config = dict(
    num_hidden_layers=12,
    hidden_size=320,
    num_attention_heads=10,
    num_key_value_heads=2,
    head_dim=32,
    intermediate_size=832,
    vocab_size=9535,
    hidden_act='swiglu',
    norm='layernorm',
    norm_place='pre',
    norm_eps=1e-06,
    positions='rope',
    rope_theta=10000.0,
    rope_fraction=1.0,
    qk_norm=False,
    attn_scale=0.177,
    bias='none',
    tie_word_embeddings=False,
    parallel_block=False,
    init='normal',
    init_std_qkv=0.0213,
    init_std_o=0.00435,
    init_std_up=0.0213,
    init_std_down=0.00435,
    optimizer='adam_variant',
    learning_rate=0.00105,
    beta1=0.9,
    weight_decay=0.3,
    lr_head=0.00842,
    max_grad_norm=2.0,
    warmup_steps=337,
    schedule='wsd',
    decay_fraction=0.899,
    decay_shape='linear',
    final_lr_fraction=0.0,
    batch_tokens=131072,
    max_seq_len=1024,
    doc_mask=True,
    train_tokens=853200000,
    max_steps=6510,
    dataset='wikipedia_en',
)
Each number is 50 + 12 x the weight over its row's rms, rounded and kept within 0 to 99. Layers, rows and columns count from 0. The size before them is the row's rms in percent of the matrix's.

# layer 3 attention output, 320x320, rms 0.0283, rows 105-213, columns 64-127
104:51 39 46 40 47 62 47 34 47 56 42 40 49 52 61 61 55 67 41 33 51 55 45 68 56 41 47 55 64 49 57 55 48 65 23 64 56 44 74 39 50 68 38 60 59 54 64 36 34 40 49 57 69 51 51 56 58 36 53 46 51 80 60 58
113:39 31 56 70 52 43 53 37 39 39 54 40 53 58 49 47 68 46 53 56 27 67 51 40 62 58 61 53 46 39 58 55 38 36 49 59 26 46 51 55 65 50 50 55 62 62 46 38 49 43 64 66 34 56 61 53 48 43 54 57 73 54 45 40
089:62 43 44 34 52 56 58 80 50 36 73 54 49 41 28 41 44 44 34 58 42 64 56 38 47 55 62 43 50 53 62 26 60 46 57 43 49 32 53 54 44 32 39 28 38 50 28 58 33 64 46 23 46 49 54 63 58 59 53 62 68 49 34 54
100:30 37 62 66 53 49 48 40 66 62 53 35 62 62 70 48 65 42 38 66 41 44 56 39 47 57 45 55 38 59 49 55 36 58 47 52 45 65 62 55 41 44 47 63 39 57 68 35 53 30 67 61 35 49 48 49 39 40 69 40 77 36 60 48
107:41 52 51 58 54 49 55 47 53 55 54 35 58 53 52 56 39 54 43 53 45 53 47 41 56 45 45 43 43 48 51 56 46 42 25 55 54 38 53 37 51 41 56 44 55 52 44 60 54 56 57 56 30 54 47 52 52 48 50 62 51 47 47 57
098:55 37 65 46 57 47 46 42 20 42 43 36 49 41 50 40 61 40 50 65 49 39 49 38 62 41 43 45 52 52 59 51 41 45 21 53 39 35 51 32 69 52 49 29 60 60 41 59 39 39 72 60 60 46 53 70 55 62 52 68 47 41 51 41
102:58 44 53 22 39 43 49 46 28 27 45 63 58 55 59 42 39 47 38 54 59 49 56 63 54 53 42 63 41 55 43 58 41 50 40 44 38 44 72 41 54 32 58 55 55 59 61 43 37 48 42 51 43 40 81 65 41 39 59 63 48 50 37 61
101:49 58 22 33 65 47 65 57 55 39 46 71 26 49 67 51 50 59 49 34 64 49 54 68 50 46 56 55 66 30 46 23 51 49 64 52 70 47 41 47 44 46 36 45 58 55 65 53 33 65 59 52 34 64 26 61 40 62 43 26 38 29 40 45
117:49 69 44 40 63 51 36 36 43 54 36 58 54 56 57 49 60 61 54 37 54 50 62 57 56 56 44 45 57 56 52 59 43 50 57 44 45 47 41 41 37 62 32 46 46 60 71 39 33 53 58 52 46 43 36 40 53 58 54 38 53 43 40 35
086:60 45 64 37 33 68 55 68 52 47 51 44 35 55 62 43 57 52 43 57 43 43 41 40 49 24 46 49 63 64 42 55 40 40 53 59 59 38 37 42 55 53 33 58 41 52 66 33 57 24 61 74 49 53 41 34 54 65 55 47 61 52 59 53
115:60 30 59 58 47 50 66 48 46 41 51 37 49 42 54 54 53 50 46 69 53 55 47 50 26 53 36 68 60 56 47 52 44 46 68 47 68 47 46 44 35 53 46 59 47 43 49 33 49 49 43 60 37 43 45 46 71 62 62 55 46 40 61 50
096:36 46 54 54 27 51 55 62 44 45 38 64 57 61 57 54 44 53 34 45 43 20 63 43 60 39 75 26 59 34 63 87 55 28 41 39 49 46 62 56 23 35 74 39 39 45 57 34 58 35 27 49 40 56 51 30 59 28 41 72 51 50 56 78
101:68 43 56 63 59 39 45 53 46 27 64 38 47 36 40 49 39 48 51 77 56 67 54 54 36 56 54 79 39 72 61 34 45 49 59 52 57 54 64 36 52 48 45 48 45 49 55 49 40 41 57 58 38 44 62 49 64 34 69 57 52 45 61 53
112:67 46 44 58 49 56 40 40 57 39 71 39 58 52 63 45 73 44 50 69 35 51 45 40 33 54 46 57 72 51 49 61 60 61 53 51 50 50 50 66 65 58 49 65 53 58 57 49 69 47 36 49 48 41 37 47 47 42 59 50 43 55 44 55
102:45 60 47 58 56 29 56 55 51 53 60 52 76 51 57 41 35 52 45 56 58 44 55 57 47 45 43 64 29 62 55 43 56 35 60 40 51 58 48 66 28 34 48 39 49 55 50 49 58 55 63 47 38 37 51 58 57 51 53 48 51 46 47 43
090:34 58 61 32 43 53 52 67 44 65 28 58 65 57 53 44 49 45 65 55 44 29 59 48 57 69 62 41 35 51 43 55 45 39 68 62 43 48 55 45 36 36 71 56 60 42 51 45 57 23 33 51 32 48 55 53 54 59 46 55 53 40 56 50
105:54 80 42 45 73 40 49 34 49 47 44 54 35 53 53 33 52 45 64 51 50 41 56 46 34 50 63 69 59 48 35 37 50 41 68 63 49 46 23 35 37 58 40 45 79 56 51 44 51 44 68 50 63 70 35 62 42 49 37 37 47 36 36 42
094:54 40 76 63 51 40 59 48 10 37 32 42 82 51 45 61 44 65 65 58 45 59 50 53 44 64 53 45 38 60 64 51 47 26 24 66 32 65 85 48 43 56 53 42 31 46 46 47 41 47 31 67 49 54 53 33 44 44 51 45 50 56 64 68
134:64 60 41 56 49 34 51 50 44 42 51 44 55 52 44 41 43 52 52 46 55 40 49 51 47 56 60 54 46 45 49 58 64 47 53 61 39 60 62 45 34 39 49 24 69 57 35 55 59 59 58 45 43 67 47 52 33 47 45 46 67 49 36 41
112:51 43 51 42 63 54 63 27 59 56 67 37 49 43 45 41 61 41 43 55 39 57 55 45 43 52 39 45 47 69 45 53 56 68 66 57 57 59 37 51 47 52 48 48 71 56 55 47 53 55 48 50 55 52 43 49 67 58 57 45 55 60 44 44
090:42 46 51 69 53 48 53 39 59 64 51 44 54 57 45 55 52 42 47 35 52 41 66 34 50 44 56 45 39 60 26 60 39 46 38 35 59 55 72 47 67 54 44 53 39 54 57 40 48 43 55 59 53 25 46 47 42 54 45 43 57 40 67 76
087:39 44 47 59 28 47 66 78 69 31 64 55 34 63 37 65 49 55 51 51 39 41 56 51 72 48 56 48 50 39 36 63 52 51 44 74 39 38 40 44 40 47 54 53 59 45 48 64 69 55 38 36 75 44 52 63 39 41 61 63 45 44 46 39
089:44 58 68 44 53 47 34 59 58 65 44 61 42 56 57 43 62 48 58 49 45 29 84 51 19 56 54 59 34 42 33 53 52 46 62 35 73 53 43 46 24 41 34 46 53 41 53 39 40 35 52 64 52 74 43 45 56 68 29 50 59 45 48 51
101:44 49 53 60 50 40 50 45 51 47 23 48 37 60 62 58 44 53 49 67 48 52 57 77 61 57 60 65 47 50 41 39 41 35 62 49 50 52 51 38 52 51 43 47 67 60 52 50 48 63 66 73 44 45 52 51 34 59 77 56 63 66 40 56
098:44 41 34 34 41 63 43 45 70 48 67 47 43 38 58 44 57 41 53 61 56 47 62 46 55 51 33 53 50 62 61 59 55 55 51 58 50 46 64 43 27 41 59 41 50 42 75 33 55 19 43 37 57 44 37 62 57 44 62 56 58 17 23 50
118:53 41 34 42 53 51 51 48 48 56 47 45 57 28 48 39 45 46 35 42 53 69 22 48 40 56 36 58 54 65 62 36 43 46 41 39 53 48 32 58 36 47 45 54 52 61 50 54 46 53 43 53 73 49 52 60 57 55 56 52 41 47 49 67
097:41 37 58 61 45 57 29 40 38 56 64 28 64 56 42 57 70 48 64 37 42 53 44 40 44 65 35 31 56 39 50 71 50 43 29 40 45 68 57 69 58 60 46 71 44 45 68 54 53 47 62 60 43 55 33 40 53 43 48 34 73 52 48 51
104:38 52 48 29 53 60 59 56 53 68 31 56 62 60 40 52 32 50 42 55 57 52 61 58 55 59 62 47 36 55 31 44 46 62 55 62 59 32 35 57 61 66 42 43 67 51 49 39 48 54 36 52 42 40 40 46 56 72 54 35 28 57 44 29
093:56 40 44 56 55 43 61 26 69 57 68 40 53 50 61 34 54 30 53 57 44 46 43 39 41 40 57 56 60 55 51 44 47 56 57 30 54 62 48 70 51 47 62 61 43 42 54 57 40 60 38 57 49 34 59 69 59 59 56 60 33 25 49 62
087:48 46 31 36 37 29 59 49 51 41 61 48 22 51 76 44 45 44 56 33 44 68 42 48 58 18 53 61 48 53 50 35 43 30 41 51 58 71 48 43 56 47 63 58 70 46 51 59 37 42 53 41 66 59 56 63 37 77 42 60 39 38 58 63
084:61 52 59 47 60 34 41 49 61 34 77 54 39 52 50 46 57 50 25 66 47 44 48 47 59 49 38 79 55 43 53 62 46 66 28 66 48 48 65 40 45 60 35 52 64 56 40 49 41 49 80 37 55 66 45 59 50 60 49 40 51 78 33 49
104:45 39 49 49 42 55 49 45 44 57 51 37 61 45 41 57 62 53 45 48 49 74 23 64 46 74 41 60 61 43 63 58 43 56 55 45 35 39 48 55 42 60 41 87 47 45 61 65 60 32 39 60 74 48 56 39 40 36 61 51 45 53 60 62
107:40 40 39 60 57 41 62 25 60 61 48 35 67 63 66 44 49 38 55 32 36 27 40 38 63 30 61 30 55 47 37 57 59 37 76 37 41 62 43 50 55 32 66 48 38 32 32 51 55 43 34 52 36 58 54 48 51 42 54 67 47 45 43 53
092:61 32 55 62 55 34 43 36 44 16 68 50 59 50 63 59 51 53 39 55 42 62 46 39 43 36 53 54 70 46 67 42 52 30 62 50 49 36 51 51 44 29 36 43 55 66 44 51 36 54 63 59 63 39 74 52 44 38 57 59 65 43 58 57
098:52 53 40 45 55 38 44 39 27 51 53 44 33 43 56 34 75 56 65 41 52 52 37 36 43 49 41 48 54 41 65 52 57 42 38 44 58 46 47 63 55 43 54 23 27 49 47 42 34 59 54 56 47 52 30 41 49 44 39 51 45 33 53 49
082:47 35 51 55 40 55 48 47 48 39 64 46 55 48 49 61 44 53 33 41 48 59 42 37 53 37 62 56 55 66 40 61 50 54 58 35 64 21 49 63 28 41 66 55 51 71 59 49 54 56 54 48 36 29 41 50 35 36 58 54 37 54 71 54
099:52 54 48 51 34 58 51 53 61 77 41 60 52 51 52 25 46 27 47 51 45 50 42 38 44 53 57 50 51 61 34 34 60 36 51 49 53 46 54 55 49 39 47 34 52 37 30 52 56 49 39 58 58 73 53 58 67 64 42 51 49 46 50 43
096:41 30 40 58 30 48 57 31 61 54 70 47 55 49 63 51 58 55 55 57 40 52 30 43 61 41 31 46 66 46 82 58 59 59 59 42 65 62 73 53 32 41 54 42 42 37 54 45 52 46 37 55 50 47 39 34 54 47 70 59 59 45 44 57
097:65 44 61 36 61 58 48 49 57 43 59 73 46 46 22 74 55 53 37 26 40 55 43 44 49 40 22 39 40 62 41 42 52 65 45 60 56 38 68 47 60 67 24 35 52 55 50 46 23 35 62 52 41 53 30 49 38 61 49 38 53 48 36 61
084:55 52 38 65 39 60 42 51 46 50 60 41 42 45 29 31 60 37 85 51 31 40 37 31 58 37 60 45 74 28 66 45 43 69 35 59 61 32 27 45 69 61 47 52 53 56 46 69 55 54 57 47 53 49 40 46 57 44 51 34 42 52 39 42
096:53 21 48 53 48 46 53 63 44 36 68 40 49 49 54 35 48 47 55 44 52 49 51 39 61 38 41 45 56 47 54 55 54 45 56 38 55 52 57 47 56 43 61 36 56 33 52 58 56 38 43 26 51 50 57 47 43 71 47 48 43 42 40 66
105:36 49 38 53 47 64 43 68 63 74 63 34 54 56 53 52 56 46 71 25 41 44 46 37 60 54 54 25 62 30 46 60 57 74 39 48 80 36 46 73 46 59 49 68 38 59 58 46 60 51 49 63 54 26 47 43 67 50 60 37 50 56 53 53
108:52 40 55 50 61 52 36 30 58 53 61 57 69 37 56 58 41 47 67 39 46 56 59 44 63 40 50 45 46 51 64 49 41 60 41 25 56 56 46 48 71 60 46 65 32 60 44 56 31 44 46 52 54 54 54 53 43 53 60 44 51 57 54 52
094:43 57 42 45 62 60 45 63 50 54 46 55 40 57 62 72 39 59 47 44 62 45 63 67 50 49 50 61 34 53 58 46 45 54 69 51 59 35 55 72 50 62 50 44 59 68 65 54 38 53 42 65 49 34 45 43 60 57 59 50 57 37 61 36
088:25 45 32 50 33 44 70 46 66 59 60 39 47 50 41 61 42 45 38 53 50 53 53 61 67 59 48 53 60 44 48 46 41 59 43 41 43 59 48 67 44 49 54 47 36 45 64 53 46 64 83 31 41 35 41 52 62 39 76 36 82 25 39 53
096:35 52 62 57 30 64 37 64 24 49 43 38 34 52 52 64 54 57 55 43 63 48 73 42 55 60 51 41 33 46 54 78 45 43 46 48 45 77 55 60 48 59 51 37 41 46 33 38 40 53 58 48 48 36 39 20 68 63 46 40 44 52 53 54
109:45 69 59 51 57 41 50 20 25 54 50 51 57 61 67 33 52 59 70 67 52 46 56 46 44 56 77 40 51 42 49 49 52 43 53 79 36 56 57 50 43 52 48 55 54 44 43 39 66 45 59 44 58 74 54 40 48 35 38 40 59 57 55 44
102:55 56 38 52 46 55 42 84 62 43 44 39 35 59 43 52 53 56 38 43 53 49 32 74 52 54 58 60 62 43 57 38 65 40 69 35 77 43 56 55 29 38 44 51 58 35 53 52 54 66 48 53 67 49 34 60 52 42 50 56 44 53 43 60
103:39 44 52 61 39 63 70 24 57 58 24 49 58 44 39 30 66 25 54 53 43 44 67 36 58 62 56 49 47 50 44 64 51 44 48 49 32 67 49 64 67 56 53 50 51 64 43 49 59 65 44 58 45 41 54 43 67 40 31 36 47 25 44 40
102:42 64 66 56 47 65 35 51 31 52 39 41 41 46 60 51 72 61 54 36 38 47 49 46 58 42 47 38 56 44 66 50 46 57 55 28 46 43 49 70 49 64 48 59 53 62 57 48 14 60 52 49 62 40 36 58 55 75 48 39 47 44 44 34
083:49 70 56 55 48 38 53 52 60 54 47 50 46 38 51 53 42 47 52 72 60 46 54 59 47 41 45 71 34 64 45 55 53 51 38 59 52 54 71 34 38 54 63 63 64 54 58 48 57 53 49 50 43 57 51 42 23 44 66 39 69 44 41 45
093:32 52 55 54 38 48 52 57 70 69 42 56 63 58 65 48 52 43 35 43 59 47 34 46 50 57 56 44 70 22 55 47 68 35 40 57 64 52 45 23 40 39 44 46 59 44 53 47 53 62 52 40 58 59 27 58 41 50 41 43 47 47 38 55
098:54 57 55 53 50 39 52 40 33 48 35 48 81 53 44 63 46 52 58 21 64 70 67 53 47 63 61 40 37 62 32 75 43 37 56 39 56 52 53 71 48 52 50 60 35 56 51 63 64 53 61 33 38 47 42 24 53 30 52 33 86 55 51 47
110:53 44 27 48 51 40 54 53 54 32 53 51 36 59 59 61 65 52 64 46 45 44 37 50 51 39 32 41 61 46 50 55 51 51 71 48 65 45 43 47 54 45 36 54 56 43 32 40 42 38 51 45 46 46 48 61 51 45 39 62 45 46 46 45
094:50 66 39 66 35 50 53 66 58 39 65 59 32 61 37 52 52 54 41 59 53 51 55 42 55 46 70 51 62 42 59 56 49 55 54 61 55 31 53 39 56 67 50 52 66 36 39 43 63 38 58 41 29 44 50 42 29 45 50 47 46 46 57 37
089:54 37 65 52 76 35 43 59 45 76 47 49 56 41 34 45 47 56 53 61 59 53 57 52 28 62 33 63 37 53 59 45 44 71 56 87 40 61 56 52 53 68 38 48 41 33 35 55 52 55 45 37 65 56 54 45 61 42 46 47 53 54 58 55
105:44 78 60 62 54 61 53 59 64 63 24 76 58 57 34 52 60 56 49 66 53 43 74 59 45 56 69 48 41 55 41 48 54 82 55 65 44 35 34 56 48 63 30 58 61 39 46 57 68 55 64 49 45 59 41 45 62 51 56 36 71 51 47 28
083:58 44 35 40 30 53 42 63 39 45 65 35 47 57 33 51 40 53 63 52 44 40 51 55 53 33 52 41 56 40 65 54 59 38 50 52 50 55 65 47 59 39 66 39 67 50 32 64 53 55 43 47 56 47 81 36 40 55 47 59 33 67 69 56
100:45 32 45 54 58 55 34 49 63 41 68 61 50 48 65 43 55 41 40 50 51 25 67 32 60 20 66 62 53 50 73 68 43 41 54 64 53 44 69 47 48 49 50 44 56 39 46 49 36 44 51 45 46 56 52 56 47 59 43 54 53 42 46 50
107:43 72 47 60 58 44 41 69 46 67 34 62 43 67 63 54 43 64 63 40 55 33 48 65 62 69 66 38 49 54 45 57 67 45 42 52 45 39 52 55 34 45 55 52 43 37 53 30 67 50 29 60 62 63 39 35 50 35 26 48 44 51 61 45
105:50 59 29 36 58 47 46 41 54 51 59 44 43 51 82 61 50 56 66 24 65 48 43 57 56 40 36 58 49 45 44 57 41 42 40 44 62 44 53 46 46 41 43 34 30 60 49 53 44 52 55 43 47 48 46 35 59 73 73 47 64 34 35 60
102:58 39 47 55 45 41 57 65 40 38 70 38 48 51 39 66 46 64 63 50 47 52 43 48 45 68 40 49 38 38 47 53 46 45 43 35 45 52 59 33 63 47 56 61 34 43 40 50 54 43 74 55 22 51 55 41 53 42 67 49 58 55 70 43
091:53 44 43 62 36 37 50 52 62 35 73 28 43 47 49 50 59 36 61 44 36 49 39 30 52 40 38 53 62 45 58 53 59 44 71 42 55 50 49 43 45 47 39 59 60 44 37 51 33 65 45 58 47 66 42 42 62 23 37 42 63 42 59 56
148:37 58 37 56 42 57 52 57 59 73 41 49 53 61 48 38 53 48 53 40 44 36 27 28 66 54 62 17 69 35 47 67 43 64 43 62 43 48 58 65 50 48 58 40 48 56 39 53 59 60 46 44 52 28 34 35 51 44 52 34 55 33 39 45
085:43 67 47 43 45 52 54 53 73 70 51 39 19 61 64 44 59 37 26 65 48 27 69 61 58 49 64 55 37 56 48 33 62 50 53 71 68 52 50 40 37 38 64 37 56 53 45 59 44 52 72 55 49 68 64 51 35 58 24 71 46 44 53 46
094:51 47 56 62 30 57 39 49 37 42 66 44 61 52 52 45 36 41 43 39 53 43 52 37 81 39 64 43 53 44 56 80 48 40 28 57 26 44 40 61 61 48 54 57 47 53 43 64 52 65 55 35 48 48 56 26 49 62 41 34 50 49 38 33
108:49 59 53 34 47 40 51 70 48 62 33 76 34 38 57 36 48 46 60 42 49 43 61 41 51 40 50 44 51 54 48 55 43 50 52 74 56 31 62 40 49 47 57 21 60 57 32 53 40 60 54 61 42 68 47 68 40 60 33 54 40 37 30 30
104:44 27 37 56 51 57 68 34 61 41 47 41 49 46 65 43 45 35 68 56 44 52 60 39 57 23 42 56 48 56 59 57 46 46 45 62 55 57 45 67 67 49 56 79 37 50 62 57 54 33 36 41 32 40 72 36 33 44 60 51 38 49 76 62
108:60 38 40 53 59 49 54 53 52 48 61 48 49 56 34 72 31 61 43 59 38 54 35 58 58 56 45 45 50 46 41 52 49 63 43 83 53 30 45 57 40 58 54 54 47 52 68 50 53 40 57 50 57 47 40 54 52 52 55 55 50 46 61 54
098:57 49 67 45 53 50 57 40 43 48 50 46 55 40 54 39 43 44 54 67 63 49 56 56 33 58 55 71 39 55 32 49 48 50 40 40 46 67 45 61 50 51 61 42 57 49 41 49 58 54 58 40 66 56 45 51 38 49 24 43 60 71 66 67
106:58 49 53 36 67 46 39 48 45 48 54 67 56 49 45 41 50 45 62 44 57 51 57 40 52 63 68 54 48 43 37 53 50 51 31 60 42 48 55 40 50 51 54 41 59 63 61 47 45 47 64 34 64 58 50 71 61 48 47 64 56 51 37 50
109:63 43 38 71 44 51 48 31 53 35 70 41 43 51 63 47 68 48 49 61 33 53 51 36 54 36 52 52 82 45 65 52 57 51 46 51 48 37 48 55 45 52 44 30 46 46 41 46 36 56 65 33 50 37 56 54 39 42 72 47 71 58 34 32
096:42 39 45 52 58 55 46 53 61 58 49 36 34 45 65 61 60 53 62 52 23 63 40 59 47 50 52 43 41 46 46 43 45 59 68 48 59 44 49 41 48 69 36 60 59 51 55 48 46 65 49 50 34 53 36 35 31 53 61 32 65 51 47 54
113:39 46 54 39 67 42 46 61 43 45 57 39 28 59 66 57 65 62 70 26 35 47 46 38 57 40 65 35 64 30 50 53 50 62 51 62 66 58 38 57 49 60 40 67 49 43 56 43 44 44 50 60 73 35 54 57 49 51 43 58 51 54 58 68
116:47 49 43 65 34 64 29 54 44 52 61 50 56 60 51 51 64 52 56 46 47 50 43 49 48 73 51 35 55 31 49 62 52 51 59 45 51 47 30 57 48 58 44 50 55 66 57 54 56 50 43 48 63 39 45 45 55 38 57 42 44 44 47 51
098:30 52 67 63 34 44 49 66 38 50 29 38 45 58 71 52 61 57 45 47 53 26 57 44 60 47 49 52 48 34 59 59 46 59 57 58 46 68 43 42 70 49 54 53 60 50 45 44 37 57 51 67 47 54 53 54 52 67 51 62 41 58 65 58
092:70 45 57 51 44 41 56 47 53 37 59 43 37 51 55 50 57 41 33 66 61 70 43 59 48 41 42 76 57 55 46 35 48 60 61 59 52 60 34 49 55 56 31 63 66 67 54 44 38 43 65 30 58 66 51 52 44 76 40 48 73 53 59 59
109:40 20 59 52 41 52 47 55 46 42 53 30 36 46 51 49 71 39 50 68 37 63 56 32 53 52 46 49 39 48 58 47 38 55 59 46 31 64 60 44 65 50 40 71 47 50 38 67 42 36 59 46 56 51 66 55 43 44 53 61 51 45 48 78
105:35 49 60 56 44 44 28 40 45 32 54 34 65 60 64 70 63 70 62 36 50 42 61 54 55 69 57 45 55 39 54 55 33 40 60 46 46 56 56 52 61 59 60 44 44 50 57 44 46 41 48 60 41 34 39 34 51 65 58 33 41 66 53 53
113:48 50 47 42 67 50 44 44 44 60 29 63 55 55 47 40 44 54 47 50 50 55 42 54 54 45 42 48 59 36 47 46 37 43 44 67 40 58 38 30 64 74 43 46 45 60 63 44 32 34 62 79 50 54 68 54 46 56 30 47 28 65 56 44
106:44 48 36 47 60 44 67 50 64 54 38 56 43 63 50 56 37 45 41 45 55 32 47 58 54 49 52 49 50 48 48 51 42 55 51 46 58 56 43 61 58 58 39 65 45 51 63 61 54 56 48 49 54 46 56 37 57 56 51 40 38 49 59 60
093:58 45 32 46 58 59 59 38 59 59 43 74 56 36 23 45 32 44 31 48 58 61 52 55 70 50 54 48 61 55 40 38 60 60 41 49 54 32 42 47 59 55 58 55 56 45 43 53 51 51 42 37 51 53 56 52 72 51 54 53 56 35 48 58
092:65 44 28 37 54 60 58 26 75 47 52 39 25 54 37 45 49 44 40 53 34 47 39 62 27 41 33 62 55 61 35 31 53 64 41 64 56 51 62 41 60 57 33 51 42 54 40 64 46 56 73 52 68 39 59 69 42 42 52 53 57 58 60 58
083:50 29 42 62 52 53 49 44 48 48 39 43 78 54 28 62 28 58 51 48 56 55 44 62 50 31 43 49 45 58 62 44 62 28 64 48 54 37 31 44 56 35 54 46 41 53 43 58 44 55 50 75 43 39 70 47 25 51 50 75 39 41 45 73
091:48 55 42 41 63 50 29 30 53 64 35 66 52 55 59 47 57 52 38 32 63 58 67 62 66 56 43 54 38 39 42 65 30 51 54 30 47 56 36 74 68 59 58 44 40 68 36 54 43 51 39 70 44 33 68 56 53 62 51 59 63 47 45 41
139:39 48 41 63 60 59 56 66 58 59 46 40 34 60 27 57 54 54 72 35 43 53 39 42 68 43 51 23 64 38 59 47 54 52 48 50 49 47 44 50 49 63 51 51 64 50 38 46 54 65 55 57 42 53 33 36 54 52 43 27 46 53 44 35
111:51 67 50 53 63 56 50 32 45 54 59 42 68 46 62 47 52 47 39 57 56 51 70 53 54 66 45 60 38 50 57 66 42 55 38 49 29 50 50 44 63 63 28 61 58 49 40 53 45 64 66 43 37 43 47 45 54 71 40 36 70 68 39 43
101:78 47 51 45 57 32 50 33 58 24 67 45 41 30 44 43 42 44 51 57 48 44 75 50 45 45 47 80 26 79 48 32 48 63 36 45 66 57 57 40 53 47 47 58 45 51 61 49 47 47 46 59 53 23 62 63 57 60 53 62 59 56 88 68
082:29 72 37 35 51 26 34 42 77 44 56 77 34 53 60 46 37 45 43 45 54 35 66 56 54 38 54 53 41 48 52 43 55 33 43 47 42 64 39 58 34 29 59 36 28 42 50 39 48 44 44 31 50 58 38 38 44 48 41 37 56 48 49 61
091:47 41 42 58 41 66 48 34 52 70 51 39 41 47 46 45 56 37 70 54 51 45 39 64 48 38 43 57 46 52 81 55 56 57 70 44 49 55 14 47 43 56 46 49 46 42 46 56 45 49 28 43 75 45 36 57 47 69 48 73 44 48 46 28
092:70 50 54 55 56 34 57 30 38 29 68 44 61 47 61 27 53 54 70 54 33 59 45 41 53 51 54 69 51 55 52 42 51 62 23 53 21 38 43 44 52 65 34 65 50 66 54 42 56 46 55 50 46 53 56 50 50 28 40 36 62 82 66 56
097:61 46 56 43 39 41 60 43 45 32 51 59 35 40 44 76 55 53 69 45 42 72 40 45 39 22 36 53 62 53 65 41 46 65 66 42 65 33 41 33 39 48 43 69 43 49 40 40 69 56 55 41 37 59 48 47 36 51 60 45 83 40 52 70
095:53 67 44 41 55 47 48 53 66 80 47 55 62 50 48 40 29 40 40 44 62 46 42 51 49 50 28 53 37 60 39 44 47 48 34 50 55 51 60 59 58 48 56 36 50 63 47 45 51 56 48 44 47 55 42 47 60 66 49 60 38 48 42 39
112:46 59 56 37 59 24 50 52 28 18 46 52 54 48 52 70 65 65 59 52 54 44 67 52 50 48 50 52 46 35 61 76 42 36 67 33 33 58 64 47 44 41 43 51 42 40 51 57 52 43 43 46 41 53 52 50 41 54 43 63 53 49 53 68
100:65 57 29 26 50 48 56 56 42 41 47 71 48 42 53 55 55 57 62 36 67 39 47 53 56 27 39 51 44 57 50 46 48 49 57 47 36 55 40 35 52 44 41 55 58 37 40 62 66 63 43 54 58 45 41 40 39 58 53 47 50 43 54 35
111:48 60 44 55 56 54 61 45 43 67 17 62 42 53 65 34 44 35 57 66 55 42 53 46 43 73 54 45 49 60 62 41 49 59 69 46 48 67 32 63 51 44 58 36 55 39 30 50 63 69 47 42 55 47 60 60 39 52 46 51 47 22 43 35
106:48 53 33 49 39 52 62 58 59 62 50 66 57 57 48 41 37 50 45 43 34 48 21 53 55 60 56 33 61 39 52 43 56 44 65 52 45 66 38 59 46 26 68 22 37 49 44 53 75 47 38 40 58 48 64 48 47 58 57 62 57 44 41 79
091:52 54 61 78 43 68 36 64 58 60 43 27 46 57 48 54 55 56 43 29 64 55 50 75 55 29 52 54 37 55 47 51 47 52 65 53 62 50 43 54 46 58 51 48 57 53 41 34 47 63 73 52 32 52 35 45 51 50 34 49 46 34 49 55
101:47 64 59 53 40 66 38 63 45 70 39 63 57 46 69 56 34 63 54 68 64 44 42 64 37 60 63 51 28 70 56 39 54 55 41 63 51 48 58 62 50 61 53 30 57 65 62 35 55 40 35 56 62 38 58 53 50 26 55 56 35 50 54 53
097:48 72 65 59 37 59 60 61 57 74 26 55 62 53 23 57 47 58 51 47 55 56 28 71 50 45 37 42 53 68 20 54 50 57 32 52 49 53 44 36 41 39 61 47 42 43 59 30 39 51 62 54 58 66 50 72 20 58 49 59 52 67 48 70
090:37 41 51 56 38 41 45 48 44 29 45 46 22 70 63 70 74 61 47 55 42 49 51 59 54 51 51 40 64 35 63 49 56 36 46 63 58 49 84 40 51 43 51 50 50 55 70 42 38 34 35 49 28 49 40 46 19 45 70 40 41 42 26 40
083:45 36 53 59 51 50 49 52 53 44 52 38 70 82 35 63 63 54 42 40 46 53 39 51 58 52 45 34 52 30 51 56 57 61 57 55 51 33 48 45 54 50 50 51 32 47 40 55 64 59 63 53 40 46 50 50 65 59 68 49 33 55 63 51
100:46 62 58 39 53 56 49 24 48 60 38 63 52 36 46 33 70 50 44 76 53 51 55 43 42 60 45 64 46 70 70 55 57 51 39 53 44 33 48 39 23 47 30 22 55 50 42 38 49 47 66 55 47 73 48 26 45 39 46 41 57 58 33 22
099:33 52 57 56 33 66 50 58 61 69 55 36 64 60 53 55 61 54 56 33 55 30 54 56 50 64 65 51 43 37 52 73 53 54 46 31 48 58 63 59 56 58 51 80 39 41 68 41 38 42 27 59 41 62 36 47 47 43 49 49 40 44 60 65
095:44 56 58 31 68 57 74 49 57 55 34 60 42 68 60 69 34 59 52 43 36 42 40 53 58 34 29 36 37 54 63 39 52 47 46 50 43 52 53 40 48 40 56 21 54 56 29 66 60 64 54 39 44 56 66 42 50 59 49 63 56 61 62 40
097:37 48 47 55 47 41 44 67 46 63 31 63 58 62 46 62 40 56 50 48 46 45 50 57 47 62 38 39 47 56 53 52 56 41 53 70 28 36 56 48 37 50 65 28 35 48 28 57 56 53 36 39 45 23 54 55 42 49 51 69 54 39 21 56
106:45 45 66 50 45 43 43 43 36 46 45 44 56 37 68 48 49 54 52 52 56 52 52 63 39 52 49 69 36 50 61 70 51 64 26 45 49 61 50 67 40 58 52 38 49 51 56 37 47 46 49 44 55 60 43 65 36 47 43 48 48 41 64 51
125:48 37 45 57 36 65 52 71 48 48 55 32 57 47 50 48 56 39 60 48 37 47 30 39 66 59 49 39 79 40 50 51 69 44 51 33 57 57 36 60 39 44 66 55 53 28 57 58 62 47 46 39 68 47 53 49 50 59 57 59 39 52 48 59
095:39 52 71 53 49 57 41 34 50 83 39 43 64 63 47 40 59 46 57 54 41 40 38 41 40 38 50 46 42 62 65 52 54 44 60 34 48 65 53 48 66 53 38 55 33 44 55 51 52 61 43 45 55 43 48 39 41 50 59 58 61 47 55 51